{"num_attention_heads": 2, "num_key_value_heads": 2, "norm_place": "pre", "norm_eps": 1e-06, "positions": "learned", "attn_scale": 0.177, "parallel_block": false, "init_std_o": 0.00923, "learning_rate": 0.00886, "lr_head": 0.0101, "schedule": "wsd", "doc_mask": true}
Each number is 128 + 24 x the weight over its row's rms, rounded and kept within 0 to 255. Layers, rows and columns count from 0. Numbers have three digits each. The size before them is the row's rms in percent of the matrix's.

# q: layer 20 attention query, 64x64, rms 0.176, rows 0-63, columns 0-63
# k: layer 20 attention key, 64x64, rms 0.183, rows 0-63, columns 0-63
# v: layer 20 attention value, 64x64, rms 0.21, rows 0-35, columns 0-63
# o: layer 20 attention output (transposed), 64x64, rms 0.179, rows 0-35, columns 0-63
q0 088:142146151139082134140104099137164101090143101115156115099151126149118115160083123138133118099116118143197087142132076158129142142153140160120067112129125123148123119109114113141124129141103095
k0 087:122138133139140152139154096151128110140186158152143188157131139163106125154136100135142126110131147098166101140091080163135148162084100102117113123132141156130144142128114127154088154106142112
q1 092:116125145123161130118092140085161170175095137128111133115128129152119137158142098141145132160117103147114145114091096174120180080136136114093090136110127130149163142158152116117172148123135114
k1 098:128122128118126118106130140069131128167095159125143120140120126157141139128117090158113111168128078125120164121097130125148149127145110102101165155089127114105055101139125132122091164106116093
q2 115:143113149131133125135120096114083091126128148120090131125114068141126094118129171143121127124125156120112134124103127135165074104123162109117074088168151082117145159131139078135102125118120131
k2 103:095076161137123171113151117118129134113162119168123153095102139154110111139128143168128134144169127110128119098102135138155148098189120127132128151147104123082164127150165127140110103162160144
q3 114:105115133112145145115087145108155126135128168134125108146090104150159098104094163131114118121142134143143108169123115125112152109125117100137152136148097197071113127126108099145085164133085124
k3 103:094175145162129146102112147124131117141120151119101122104143126136149132093078135108125116163103158156154118182151126115141168108134116075122126113168094159130149120091152143153091127135158108
q4 094:113120136102096128163143151110142106147145111148101088110159133131098112106096112105086080112105124143052135122117154141162122105111150170137140098142099144105092114140130156116140148117115096
k4 102:126133116116106089144135132135120151146085122111114141128144125121130141166128122147115101102096164167149142084130146133169104163125096180134067122130166121101132136132169145077099120144160129
q5 113:129131142111151185108151134147123117138084096112159110078125141096158161143172099105121120135128110145125117108144133166127141166111118127080130103120142160144110130144154171140132128152181095
k5 113:141136110094132134143142125135113093116104086152078086102089116151112106119160123127113141128125101117160121123162156169115146180129140168117145094110144105126103126150133147084102160088153138
q6 096:129134163112133110161072116163107141152155164137114142136154148156131117096161113153092129126106140097130158128124143136137155136133133176120136127115119077131127135174114101130099150079182105
k6 094:122139133123132120072088102147137124145116120094141157146119112100139101147162106142122131139110125071150161119104143113155147132167157142088129141104168138159140146141117103100103082124186132
q7 116:119095109136110147111171091130166137144109133093148150123119151147163137139126122162122144135144086111147132142075129141157099115153113154075111139098152131158111136165137138071141177119145127
k7 121:150147105133130107130160139126157156132131144119114118087114148161096151094192118116129122139131144131107129117091124100139126135142140104093114132105108113165088169189114136098095174124163111
q8 109:147155151126128111128138136144112128179097146085133125156118158080150156109160114126139168136117124118124105118116172151085146168190159134113109116092170113123120136131141149166094128118132110
k8 109:139114138124168125112127091115140109174119155117125119139086130128098116138137114140125126141157141161119123123148179192066150150146177146157150113115152122195139139125134126102138150131116132
q9 094:184128192143112176120110118112126153112133179133149110151130149124132129108146152086096160146163116130140112155074136104105155139148114122166137102093140148135124132129129149111135092120153103
k9 098:140164156180146162072118139137105114112128167126131108109117156106091135154140133110108149130166102159136140170128179118125156151124115165167136116114169154170119137121109131137129100100133120
q10 096:105114069151117135156150066133091126160129166138099152113110136150140109133123114148127112125178127146099111120131161140112168115160141112139120124120141139109138130123177121108131161191161144
k10 091:148095091121110145114130125141144142114117144123117109107110156170149112110114105145121119095143131114090142090095155139167177136158084091172164106114107158157124131142114093110155139176130126
q11 095:105118156104127153159160130099179149132114124089145100119114133146150108163133085152110117179116135117170163138120093140125145121106095145144117113160111127159117150142083071132101120141116143
k11 096:167133133112127124162114100058148127129131136107127109128144174128113140134122143083118118175112095137157133124132095088108120127119106122088129125105124127146128110138126110106088102067165174
q12 099:130151164148140118150134124135151183158144120096145132138144105148091128157131126076112090162115108114169108161129141122104145171147127148126156116162156118124162147101183141121120140098155099
k12 104:141134176111168131103117119093122138186131107068135121136121097114079117150148175114118133123101116136142160113149111167136162129144111151187133115169149132138104110123131102108110129128138111
q13 099:126135136169112144079172124132155120136158120119092130102154119146179119174098151105085113122128103114141150173169121113119167127149155166147125120139141166124119118118128097137125143090094137
k13 100:115120159109114147129165111112148117123106152120106148096130085136119145143162155114120086166148157118132146176122105126145170160110100093187097107173143107131145102123095122098130130133149149
q14 099:111136110140125104137109142107095173130141140145121136162118137144191126147113106121152130131118101149096146130106103109113066110103125174102129159157131119083120129168091162142147097162126103
k14 104:139154101144138132094166168087118154155113139124101151144114137139143146127082145116123159105093129168113122139071089120109085145162134130110139146136160105103126130132119088112144134139090175
q15 096:110088128087077171125109113130071177124076155124154124136130102108106141136125103108122122121142147085143138131163149159159120108127126083147103119133134169114112153121105118100146129112149124
k15 103:111112124124122166141091114179123141112117129140141084079150124104098085138128118111088122106116127127132113155127133139190123116088125145114152142086148140144079112117137114161126145128142188
q16 085:110147161146091150129124117148138103124118164088146120122098082124077080145145121113164179118152143102089113135110145158068142122074090132117124134139144125144137106109124114135126141131145116
k16 091:112149100146136121085119131136154153107120085125176109082116122109079077155115104117149138110148124089122122109136098112045135120130092100132132144146125152130111136128129149135141144112140096
q17 101:166133103130134141171129153138124153100152136133117110124141121149117118078163146138185184146149138135118125129106122118141118128171141130075148115107132117123094118123134113078168099129176167
k17 099:149107129128101147122134168116143101140145123103101151107122133182116112091160115137124138136159109137153145055130160130123121131162142109109087138123144127152092131118086142174188134122123107
q18 103:125158158125093133129145133161135118104155138113139171173113131105109116106141116107088100122164170152114152117139137131132125132126107096107124098167121187152142153080149140150177127149146161
k18 108:117156135131108131141129115111141130078127127124136067133094138112094085128151071107125138092131118137114101108120109143133150124137130160133140101143080182098105135083135092098170111131141120
q19 102:142134104134119147109155148183106136132112102119099170139151078089117113129099132135134103150146133142152137129137176146132112111163127134119121111120117098128125123140169123148107209181118109
k19 101:089135140108123154127164107139152121111100116130107149130113124126112113109124141121149120095120114126118125067114156123147107098068145100151109127141111133133151116131166096066120197156133096
q20 094:163088098113191148152121122142153135138141146122072148101127129133124173128077163086120126089140097137114167144121145141129139139109171137133126122086104126150126122081109123131143099137127132
k20 108:114104132135117140119140104115148148140103154127096125109144154143164156132060117149124139101161149104147138114120165148141125098137123149169071152131079089120124137119070150116103125126164128
q21 087:100109124094137136109135123123120119091150131157125118134115131076117126115127098107097130142159106113149108126119080094158163077106142133162169202157101119112129118108120120137111113087134102
k21 089:132137134121155132116100150161113145126117080098106089145089126103149158159129121087111131158131145169120152140097085117172175114095109125126125158104136119137174124121125156179121146141112111
q22 110:131098144075108091102141117129107090142158131116093055152147130170111099141114133123123130091153153181125125129125149147136097127130143084123129096148108110126125146130121107151143125101170153
k22 107:127110172181116113167154162146143102113141114117160124111109123135145134150106110115158106064120118122127114088152129175176141108151110107086123150129122145088123171145139124143107119115154139
q23 103:135113144098109152122124109138120145113112141124165111183157117103144165148134145117166119094120162143127122139112121121150151138118145153097132134091189145139146122111190134112118121202149119
k23 096:133134133154098140157095164130139152149139119149125130152139134159114114153148112125105142062134119119067106130107180158121135157109137152121175117165191142128112110130120119128134153110168124
q24 100:117123126121089147115154084134148103113151143104088114179120135144077099111142134138102144132098142104158124119092108146167149127128131121071149085133166129105169134153105151157121152117114135
k24 105:127114159154116127154134115103091127127131153119126120097098119125039095141147133128131108122083139108120121099123108094159178152154128167079126139159103119146158140150145140140110148125129103
q25 099:129095117129140063088137109150176139092114152163145128113122104164116075094100144117116157127149148140101152136142173122159149138132131142174122130140139126127122155145123122183163123133120123
k25 110:115108148139182117090135166144145099096152144119138141148157129092136127139130096117130130129117189129105186125121122153092113152134107139139104138106084105113104098130154115170087106155146132
q26 097:104130116150108062152115102134147134083117141114111103123160130106149131097128136111122113133122129176105140094132113069116122137160157115089165096109094135178173132131127123115101122119153115
k26 093:104148089160130132175139147105103118132145148129117152164152122122097120136147150132114130105150158148138160094147105125122157097172152159146124104078126131135159138107113062143135169113124091
q27 096:160130147154138087109179133132102137114110111127161128121158119139123138098140113139105136142148150095122100088119152086107157089121131111075109142076110094128091149124138134085127084140148133
k27 101:157147144119126130162149151129088109107115106150147163112117146113150084124177120104134121129200151146155155170106182144128132117128111147108121142129131119144094100124142096132178140140108105
q28 108:099108147153116120103153122082118088136137128151106166129145084139140106118100127115130162093134137158116154140165154109163115079145151142123155097151105124141092140152091101148136156127082155
k28 103:103114163146089123132129152128139134087087130161142133134195099135109128139122124109165119181163163157089120090105128116152130136119125086147134128144077113111136156147141117123144123156161137
q29 095:127106116120118103153141133092137147130146097110134145120141108097108174126166222126100151165141156109119128092146101164127153145151104104111128153119096140156104104139128152146140130144115105
k29 100:111149118153075094096122096109137100132157123176153085134140135134144142103119197099121113135142145120146094109154126145135118157168125152148123136104133135136151081090134121152143166112116106
q30 106:102142105080118094117108105127183084116161124170084107148125106145134168107116154142135137143146134139116127150146148114132139112116154124134121074133101079133124124121085110130129111095130075
k30 102:113143114125124160128093102156107117137135119136130135127150082125139174188134131121158141134121139098094110094144135155110144114142095149101042170116114112107123132105120099145114102147142104
q31 090:158156129096153128163171127109140123124096140092153139087159101130141134129110138131116094100123143115122152122158155098115131131144134140027110151160099116124136094138139147129127153098128128
k31 098:122157116096122113144156131130151131138125147144145131116131092176122098119085140135118096144183146134158161130136114153164079098105129172119140129156091171128148124137161112107154152114168098
v0 123:129125140144112136160082099101117164135151110120124134114085129122113133157104135154140133152165134136137101131130146177124144087093117112117144105160146082161144168100194134140082136142130134
o0 123:140121132153136110120116099102161113131081090147140101130100152084170173138111088145141096136143128156129092153126131118131171103146156112124194124116150133126085130145141158129102105109115137
v1 091:075111138137148100157108168115154091141088121172123142149115159143139135166108142117111107106155083090143122098119175139150107106154114104135149106093157138107113138141110097102154132135109145
o1 098:157105155088141183133160161084155124122133081096088123090126135139165127114143141145116154157136134161168158108185124128096129116144133143099163118127116119158116090124130129111122117140137122
v2 098:107109142100127099108121130089103140136177099125118107126125127139142155094096135135132086100168094168132147122105079125135157121142117112109133073134123116106127133136165142125171130059127141
o2 101:149163135094150158133104137122173128118145132146108083109159092156147176136090092072156144147135101146131129123101120136106109120121128098147095161106119153092111122148102132128121145080123145
v3 108:147133135152122137139160143103081131091133077109136086135080118140094164148141126107136137151156122148095122137148137089135090083103134115133120121124109087136149101098121068141133144116138158
o3 113:128117122126177115118115159118130117139156142147110120137130116104155097123151091106113160124108111123115072160154095131109104054117117109148166144127125134129156181131142136109131077110124089
v4 124:103147076133135153130128148116158121108119114088129120161121114161116157093152098123122151122103160166137088115111103108144121147168147120120173147086130166164161113135083097114124096110120135
o4 122:092112154126145133139131147113118136118130118126115155137080094106136103140118120116128086099127166139105132108141084158141073111127122111150106132152085169136180117085133112172114142178128109
v5 120:143116095093121131122158102181105123162137106122133105119141167133136108124096161131108137153083146125091158139123101138130176122090165135129168120147167133109096141099130171122132079135116125
o5 116:117148111138101120156145152134116123123087111111088134104147175130113134092070131146144132080134099111098075126120187104148113167113126136138133135147142106096137110140134121106105150148150168
v6 116:142138120159119126149102132104164142180071126132160141133128140158141127159092152097114153096144143112162128086128111062130085127108106118104129114115166113129155116091108129115128125149163128
o6 121:135158135150119164137182097112121126106129093147120162119152122119143134143179138106134078159135120103164106147179132109147114139097093192101138145144110145108135136146148133125095119153115104
v7 124:091145136131181124148111124106083170104187111133109142104111132137127129170120119166113115116158125116136117159112118130125149149140126142137115080143136092150114130118179184119136131078107128
o7 122:117151088121120128151114120155184137112133111167113105124095118139177125132115124131153154131141099145114120153099108135107091135151113137147141139119149159125051104141110178136161095100141155
v8 086:152137130115142102140148127104138118129101117156169143110130127123075125162117152187116113125120106135157115127121144125125104168130114154149147110141120089107036107070138121105117127139131127
o8 089:137142147119118107173157125117102074132153120114107087082118130119123168123155117147129146111103096112161098091148105174125118134119128170075131119131133130106091138150116143141177103145147118
v9 100:118089137133173175114104109138105123089153110138127133158090126141116120121126182178131126147134100107077151122131167123120090122144127123119106109109102100128133137109162117084071121130137144
o9 100:117123097125161090101108153118131114123123133125119135142128146128146137101152112166119139162104111142103123136160116121066109147164134089103168146088131117131119169123126130194122065109121103
v10 126:157131165180160147161146143165105130114135107142121133156118139145139108155126148138137154124154177157081130129100125099099123136150098121131152124071112164114154154123118175095125132090120119
o10 119:140155089171098127119118091139156145110141072143129178128160102127126096134115114131173154120111119119075134119120129099116092133164104094100151161152124151142161139096142136115156101126136124
v11 106:167122154102124109151135122170117150164134096142168110118126111151148139141102162134126062151138100130114150137107118126164147130082132118145163114151132120159116133119205131164126123109111111
o11 103:153144123097157135134121121105150099159126104141132085112143135103136126113072137136143153159133101128128080128128150091134136179127148160142162175162138109098100114155156151116134166081123143
v12 102:133155154082117097112145150160106134132101078129128116140141154172137134172105119114135160147174123149112131154156087126115149134134158128133160156122124170142086073174120133148112122123141124
o12 103:081123092109146120142150133144154142135136106118072113123136116075118109151125145123132136116163098110154138116125147147140131141135131079106093120188114066107147122090160124085142149126133134
v13 109:133138058141086135130128117139095149156162136167145150173120146103126110085148126099120135146161151110104153126147101143131189133144158147105106134142155104106120139141090128151124141167124121
o13 115:106106111163112122095138087101115140122083179139127169092142117120133143118126147162107149126136150125094118107092159096158127092101124123137113144092138075127114087111096123151104144159149122
v14 117:132097115130099093094134139148121122127151090104116079140119151139169125120128119107161106090119132128098179172131138103113130126107139107161106115103075148145089118122118128102080132091148104
o14 119:134157120160185144130141150193110127144149145120136142104154152082105118098135099097147175104160128175109162116095157133110112150103139128120141130098148130117130139099152124143094155113142127
v15 105:114121116133122145083149113125131160075189103152118133127085152137105114151128175184145079123065127134100155146104139158114137123135113137141105108148111108112103116140160120126122130134122118
o15 107:126154141148129084099131144120133131177137137130084103116090142154124167108101108122147173132087109150094133119120104127129124159153158090100166123119183147136116162159094154149112142126122119
v16 120:122110100107144098104174154122126173133140119124123143133115180145080164185114162160114118120134116102125143153116132144096146126112125129143158076133137167118130150081146160130131141135159159
o16 109:135152106138121142167147158087128150158154107117136104092115150120151200151140115121156162118120077154119105137110142124146077137158124161134120118109151101123174137136146140097102095123129133
v17 119:092175147108114094116179132117131180191139125104133126118140114121135131165099156113158119135160142061147148124112119111149116095106133101139137119090155139129135124148144132126130143124178135
o17 118:132127144096151151160178134136135185156122144110155138105154096074150138129095121128128104155139101117136140169137158133123113130126115152116131158125159130157107115159146146077127153118123067
v18 109:118111113134100119138104131114131152164149142120122159098145097108090124165111130199089146135157132140128116097099127094188153162081130093121108114132137140148149136121138157127162158143122107
o18 103:172117120137084165138158089145198129101120133136142089120116120112118128127119110134096122136097155112157096102118138138156088148167163143127120109103149163175113134158123130131119111141147093
v19 095:094125158093114127187115098136093145139154111097129126095153114120195122141097104127140122102132096146117157136122092112146185142138126133144125102126140131126139168122152187147145144106119132
o19 104:171153114128120157151166123147127152099118104167125112137148163085119134125071136124126121135133131118133114158106118100143135154143131118159123125121099166103106105133100155127141155064143193
v20 109:124137139073134134118154168153089067093135127153152140116139161169133132129108125114094140086143100123158129149111106090127131149138128133145080106102117123111137162105114153081123148137092127
o20 112:131154095150113124151137142095121112100161142145104108120173145148139155142124172079101202121158136100153152159144159146111093133131144118106126130131107174130120104108127119135136100129164153
v21 103:118148142166112144128124115139120125141112106170143104192114141115143132128127129105148174121169132151115127083146118090127164138117142086113113124094103109153135120133088143133165123081098182
o21 105:156103123147149164131117107179144133108149104176132168117150120149158130129121097170161159173123124124131106124153140135138140115109121115161116144135109126152111128040139127126129116162094109
v22 121:076130130090152109151107117102131136130117119144114115096077111125097175162139099132103116152146141156137080121135133132169143104132129138089114137124157133129153092118126076137138177110110166
o22 122:132097120075175147155089119112144127132113128140105107161096122121138130164123135092120136138111114166174096132129070156141137068135130142132161135121116151142121094141105105125087108126139096
v23 112:073134156138146134102104170100089121150151146107130111173088145143175151118130129120127074155139147147126139152144138119101120081166121122131121084130123106141102148098121100149113137123169133
o23 119:137153123111185085060101194111141172092156141118157104106141125114186150118135109119136141124122123165123130128120117121136152113139107114098109160118130141123109154108122131151109096123119128
v24 084:098155119119133153147103143142153136080153160087103116140127120125155143142141102156120175095149116119075092104120137109089126151177123122110168107156158158096116140130101128162113126146142136
o24 093:120128111167124141131143105140150128116134123122157155121133127125149123128149104160131071122129160128084086121150108109097119121169117113116108047148151144131163070112133106177129147129144125
v25 093:155153150104141152161151184126113104127120128107150135121140130150135105090150073106149154078116119124126146143186104117168148099174117141137104132155142127119135106110120128152090115097136096
o25 092:131107111153118122136151153110118095115121151141143097125129110087118083096168165105098078112135140137137127147130138102101112100078097086131111151162151162074116108097108111105136130132142130
v26 092:124108115091127119099147171138124170148144161088101139128098129132150139164113131138089109122108105126101124143131162185125198147091150115157139113088180125138142112127141131123126114112130145
o26 102:117105124103161142151149177125138171134083105137129092147099183143113159105131120139137110106140128158096134118101186135123119108163163154153084137110152150108150107112165126109139139133143119
v27 098:159091143097159099161141144137168123144121152121142126125129145092083132161144166116097156105113139105140173159126127149089148112128137113164166129156157150141154129100121111149133116179152158
o27 086:184152084136108125137139138082136141132134115084169124151100138114107146085146133123099109141112110137108117140137157145137126111148133163134130118115131077109174101132135094091179128141093160
v28 092:163139139130108125125106122115168163119134128116104148120172110110113120095119104138114164129093099164133045134167103147164125122136108139145163121103095161160106124150106154158129124110140110
o28 102:098093154171119150156148092153120130128149121093166106116109125138102114143114140125127075145148142122151140103117106147173118108140089072150102103156114140073121139127135146104095130136159114
v29 103:092136099125127144136105115080122110156160139114136127093146108128086115101116073075124107134140142157156097108155151146087139125126140117150147111105130132133140144153105153207138123148130132
o29 110:097160164125111130100149150158127139078137118146178108108106130113120118129123132152127126095143138117180142122115102146128172088145116136181124123107126157126174061121101124107105132127108134
v30 112:169119149134115136114173105161127148131106085144141096124150154099133096132127146100105159136165148092111184130106155130093106143120120116128142121166108096099130165076127140135116081124119131
o30 115:158137102172109143123129117138100067145121142143146164087186146134146117095114151128144140135145094120101106142135158088120157110136117140119143125153110075143150138141176139153150109127101156
v31 088:154114104184096119101193120141143134117129133145130102134122134093144110114139124101158173142153139107087160103185151114169144143143105096106120157154155127145111135143107137102112110156129123
o31 093:156111151163091108103128134158118119119121138132118146133155130124084111129146118147182122145117134110115114162114198085105128106086116121127128106104124077162083146129152121122145127156155091
q32 110:104133116147129124135105121163147104133151128104082101103112141135122128153137111074144172128097095125151152120144144118102147153127126148110133102085136120185142163089102133183107097105154142
k32 112:111157149093149119139115097155137113135150139110110143111131139138145150136123142070134163132093113067157155110128089167158147147133118110184137126078119143141176147106098116132126103114138129
q33 105:131133142119107160114148095113100157149134146104112160163145113128127147131203164115153160113113130116136098112181105140148134145148139115144117153134122116152133189128198120123130139123118151
k33 112:138088151099163116134146109151145081122120128152068122152125104128134127184145106131119163162130137120099079122139107123146129149153185146148114110145118123127122188141131119091155116135146123
q34 105:121054166123187147122143128143148116157139073109113098152125134117154105162123125127090127157128120118152106121109152181173149132138131132106157133148151146110101136142127122150121097125131162
k34 107:155103146108132142135164141148134117145110097118141122143144106123110119141107132126099113170184130129158141101113156157193173130085096143146158117141117122089095146149124139168098115100160128
q35 110:093119140121103126118154147144159134076136121121140144134133118116052093121116167154139123078163143132149128137095156150142122162088181098095140120140120167103131118106128097133127109119123123
k35 108:086132120124075126129169142140130097103088102075126116134134139102057135112151147131133126108166133149119114147142147165143112131124158133137149136135108165116144118104145120180118158131149084
q36 105:166167125141135103111146147138128128131139157123138103167128130110146118148119135152139120155094074135134143135124102161108124118125135132059087165079125119079146160142156120126178139164128133
k36 101:154146088138139083136129135124133124177143147151144099144150126127172100115110117140119130143083096140113124117098120127139081102156100174103153103125132117090109161100122155145185155127128100
q37 096:131134136122114097053122167109166125118113149145157092091135145154123167119142111105137114164139127108114147168127132103132132127086139176114143149085114122174125169133150147120137150115097123
k37 101:140129138143151108044089182120158134165128130130131116119126137131126136141150127103120125149090108123098127183108104120113134125117126124087141117063127141142120164154142146169132108115108111
q38 102:122117140158135125068131146150090111111134189125121079096104110116111134145115173169139152118152150094127139176148164131128126172157119105113109145146112127129135138115111119086121151101111147
k38 108:110132127147110130093142136159105150119162209101109121124164122179090124142157195132145127139135144099164112156144123144115122140132127128126103131151087132105140125149116136122155165106159128
q39 108:117151156111118146144145087106177126148149154086155151131124084120135106168131111127131113148142152116141118152114095144091176130129072110083093117144153146118098125147119123124095126165142157
k39 099:110134174127126122112137112154180105132145123134189124120120110136135100133141084118100128119167197135150116095101088120125155138169122154120112118117175158128116128143122091127133148124104094
q40 110:113135124120063123137162128125129107075095110134162075115140129088121103175155096139141086136142142135142131104147122138113114134122137125071098126119115138140146131126162155134132174165106150
k40 097:175138109112067139151133124114141112132129111154158065084108139148107095147168125118106103075125147128119121113133114132091121124116141116086114106108105179098132130114122132135155144120103098
q41 104:105137108134146120170139177116134130109102137112088139121120145128092105113124109138122098143107139155105162079096137197157135109114124108090160129134138153109111112119149124092118180158101112
k41 101:084138135101112130142131173116124118142097094159112100121121141130120107088114125133153108133116149171084132089118136171155131075088098147133141135135090123119111091171106147120142132176131113
q42 104:136149131132144129156145096153123142103096108141149118156165121142116078112131092145155146166109120105076166094135139103132145132127128132100160176150158132143096115189124148124171123119144143
k42 109:173169151118163130158141129100134107109119090131152098165164138143101114102100065147143116133104147101110145133151154112140109109157107124097161132157147135113095173160131117139130140094144120
q43 090:146095098106171086158132136107111088162130171115136112167134095136124141111145119146172175129116104162145117154115125149149091148095163092126132136099132092146117139144131141116099085127113135
k43 091:095133132120135113164141116139151136159145167117122141154135181109108143154179126105119151129136084147114088104159168104113079140114143096152148095139131087102099147138164149135124111109139153
q44 099:134175145119106168080143108150088108088108110129161135135116105145153143117146113143123130086098111141112094147119129177132078121104119095110169124131125178100157134127154140138137141162107122
k44 089:143148096141124100121113135137101098159130128132136047124150120101109124113114112110118143089169096146127075107124110159149133104116156107091122159157123153102111177140123135139143117116134172
q45 095:116124107129117159139134116114130100174131132149153126124099107129135106145139083129156154130168101118138115153125148147098136160104133160123192119151134184080114134115167146085137149106168144
k45 093:123142142112121123138169125140150118122156173173116093156119095128117127119111120090149139143124097157170128154166099169108149129089123133158171127169188159139118128142141122176132128127139131
q46 099:154123138127172139167112112092173097109134111143134124098104146156131105114140110143112103125152116139111158126113177146075115171138149123185128139107098138127151127140144085152099129126162161
k46 094:117117119138114135111127089099131107113113143152108108115109137115113104112109167143110139170166128141133182145134113109110153128131106129168151158131106168154082116097134101141201134100116170
q47 095:118154130107092099113130149147142163100127126139150186153140126109149174109174122143137154117150115121088104095118169087113131149161164150107158121112152099134113121163154141103096136142151117
k47 095:184100140110146124105106122126128130117103122115118130124158147122130158098105105107160126115139149179086112133159126102069142113140167130105141100092172085165129164123115125161116125110135097
q48 089:122096102096124130147140113128120067114137173132125100141117119124147146125108141076142114117110112101124161106086158106153152115150109148132101158149107091112136125163120104161171164097167135
k48 093:108111126117092124127098120126156137118169132125126134176097128161095113134137123108141134120111087099149156162122121105164175122102089184089109142125115086127103108095137096112133131107172133
q49 095:150145163136122137114120109124169111145104126134138139118135115162097091081139076163109135138087121107110149101136155148095117092109105155130141070075130095130168130119141109135117124090133137
k49 093:125153125111149097148108130134094145088131117086160112103146112097126145135135103141125155148097136141103173115143130101153165106127094124133128139090152132115107133166144149164194116107116184
q50 108:132111140123128136152178116119081139120149140100100142105141144133145126165144130144097107167136115080118170099149098107193101134114136162176116141123147104124146145125118114111152086115117166
k50 106:162099148118131186147179098099137158122126147119124106123119174131155120163099129131101077146126128127119142147132110089181100104133130148154106116117116109141161147112128105138146128118109184
q51 101:089151123096164098131156075119115102161154145106103160125149110106162135100139129163114078124152158136141122103085109136148120114117157140075110119141124145164120094110126108151113138161121144
k51 092:136141151081140113156140140128159149113095184116103142120087123132141127097146132167102086069175117148117110083107130151137163134138107127149115128117134109132098146114145106116139164147097104
q52 101:138122087115120091138164114115155091116140128117098122135139117156173134135128101114126165068108161112157126157123127086147130116122140105102102092109154144092085134145172146115110163165126115
k52 096:098140095116117106138152133152170141116164142135109149158133119159146132155094125093101129081130196113128108116139138115119161139066155091108102103137143110094108131116140142155140158139101133
q53 099:136125127107119092120136138100111136146152082132129111122121106163126084107103114086144117097151121139108110090093130122161113108120110116075144116138098138113096112095120120071172177138139095
k53 092:142142149130118157151130171145139125126178090153107183137132122135104174126122098124158127094120139152128120118116141147110131105104098126082115129126109132113095133100169097166136141184103090
q54 113:145142158149113135127118126123134085100159103117073136127138144191146111067097126159109107190130133135147117098133160112140159170092152106138116124142143119094138130145097122128112129144120124
k54 100:129110160158109138098127130141100107133112132102123148135107114139116123107086145138139105164121160136130128136175171106150138073128067109174087123173120113088146125094133157121136126131093135
q55 106:110108101135133122136137095125128130098107182125117135159137099119114112078126157093124130124122146088122141108127116099130088137101110131156069148155103109116171120102189148132119153166152115
k55 107:105098095099139129165119119135142124108132139120121137093103118113151100104118148120125156093100137093094110110115099096123112127125124143116112189179133094096130146123193114108147099157160103
q56 098:103143139122134111099131113127161106142189154128108118134132128131150109163112163117090142146108111143140074147071124097086122152118149162127103094146158125116149094166097130139131143099122097
k56 102:111141128147141135114107100131184151108191137111122134115112129120123122150100136145137114121120127143152124136118170123089173166116092150150087129127158107102177174122135133120098122125103072
q57 085:121114115081114135130107168121170141124132155186058105133119094170121133142127121104148156113132122144112140142101139151107132120097119189101129140153125109117159125117156108104174135135107143
k57 094:087118116110136173089132148109121150143133146155118094128145117167101150141133110090163171129092069131124139112114169114107147144127131152108140178122115092109136121114173115143141135119083109
q58 077:134077162111153156149100121160155152123132148089123171084110136106119086124133126131146113143162147124083142104103156116155127100098145150119082135137145153119085118164125127130112100120160103
k58 080:128113132133137155099157124133121099115089114106122153101133155144096097119085118124145095105123159151124158142087156104153122107136124185157115116112168154171081140121150083157109136108123116
q59 099:122145189152138123117134172147111100111128166120157113114125125158116089153112080105094138109142149141144153112136106154100159114136132124126100107106107142130126105100191141176138147120106161
k59 095:112138106134111120101132171169163114074131124158168099090124115111132087137164084130127104107123152135135149139134095177150156134135120097129141130155091119136105117095133165142176133112137133
q60 084:116127133133152106165119133142176131153185151104144104102081122137097149135168147171129170093131164111117094126127154150120153130127162108101154133134121133133113151102160174145139133092118112
k60 085:123131146152130099100159101174150097118122154098126128158112126158134118163157141161148120121145132177147148105156107144097144141097167149081167111095116137135110159130171131131123094146151098
q61 100:159106117131107118174165145171120142156151140124111144142112175123152093105119083135148148142152131134124152106079179110155117104172141116098125105142118125108129117143106112145135119133063116
k61 097:147161113106090128163170137183107128131103162121134159107110193127161137141111106131147131122135107124113183136108165152127113130126091145113123083141126104121120128162132096140103169135114138
q62 105:076124117157121070119114124106129137130142097169128137113124124157114098117071112124143161124144082120117157132120104116169107122117115138133151173146111151114095142159113092128101125133097179
k62 108:099095162122143102132078174137116170138155111153161131154113157139132117116097130131123121131111118112101129152134108156159110123131110105146172152175112139111138175145145084166130160106091123
q63 091:143162079151101127118129107184133140130114127143147088116150192145131136141137082119107096098151102123107111110176126149124126110132132162122131109138104157133153122155143147093159128111132178
k63 084:176123106136151105138111152122132103149134121128138065125115128162151139118136101139157148103149126114110132189142151128104140140152137153125147153099092141137089133101139140138138073122068168
v32 079:119107119163123154159104121110142128101141185100129129114124135166119122121158122098119124095158053157113132112102131129155111168180137130108108138126132122098149123157147145131181127139168127
o32 081:110133146110180120160141142129119152159143116131091110170140139119154148133102160160131141165091187127154119102146175149142132155124174140141124126174148098108137146102129112125080133113137118
v33 087:101178082132134126158105104133153140110134114120128148108115156139068128144146168117114112099137149123119130101092159146133151155113127118117121155173154097088144092107164139164094155109120116
o33 085:138164126150127115128137128125102123117139172137072132118135090129133118112118096097112162113138146130143158130160125114129126143144225147129109087094159133161122129102088114130111131116151163
v34 097:109086164154140084135132091126151144164128129131120135167117145145109135206143107128130128108157117112143170159169118147125114133170133109094124083112147110125141121118114108174106140146124107
o34 096:124116164081090123106150141123070128108113133080115124116144098130074125062094153108109120144116152154125107124122162089129140134103105136174150148106137123128141133148149127125122165138145142
v35 094:122082159133128155108091127119145087154104098136155096111150131133116107097128140126141126104135066110149126112142102103089134121106127159152136126097109095146101151083138152175099170126117141
o35 095:109127097133110149164152161163147167102151142117126177131086124124112137135126115135131083135117161111098146135094131158184106136160142164117101150108151144096140131159145154093124104167124123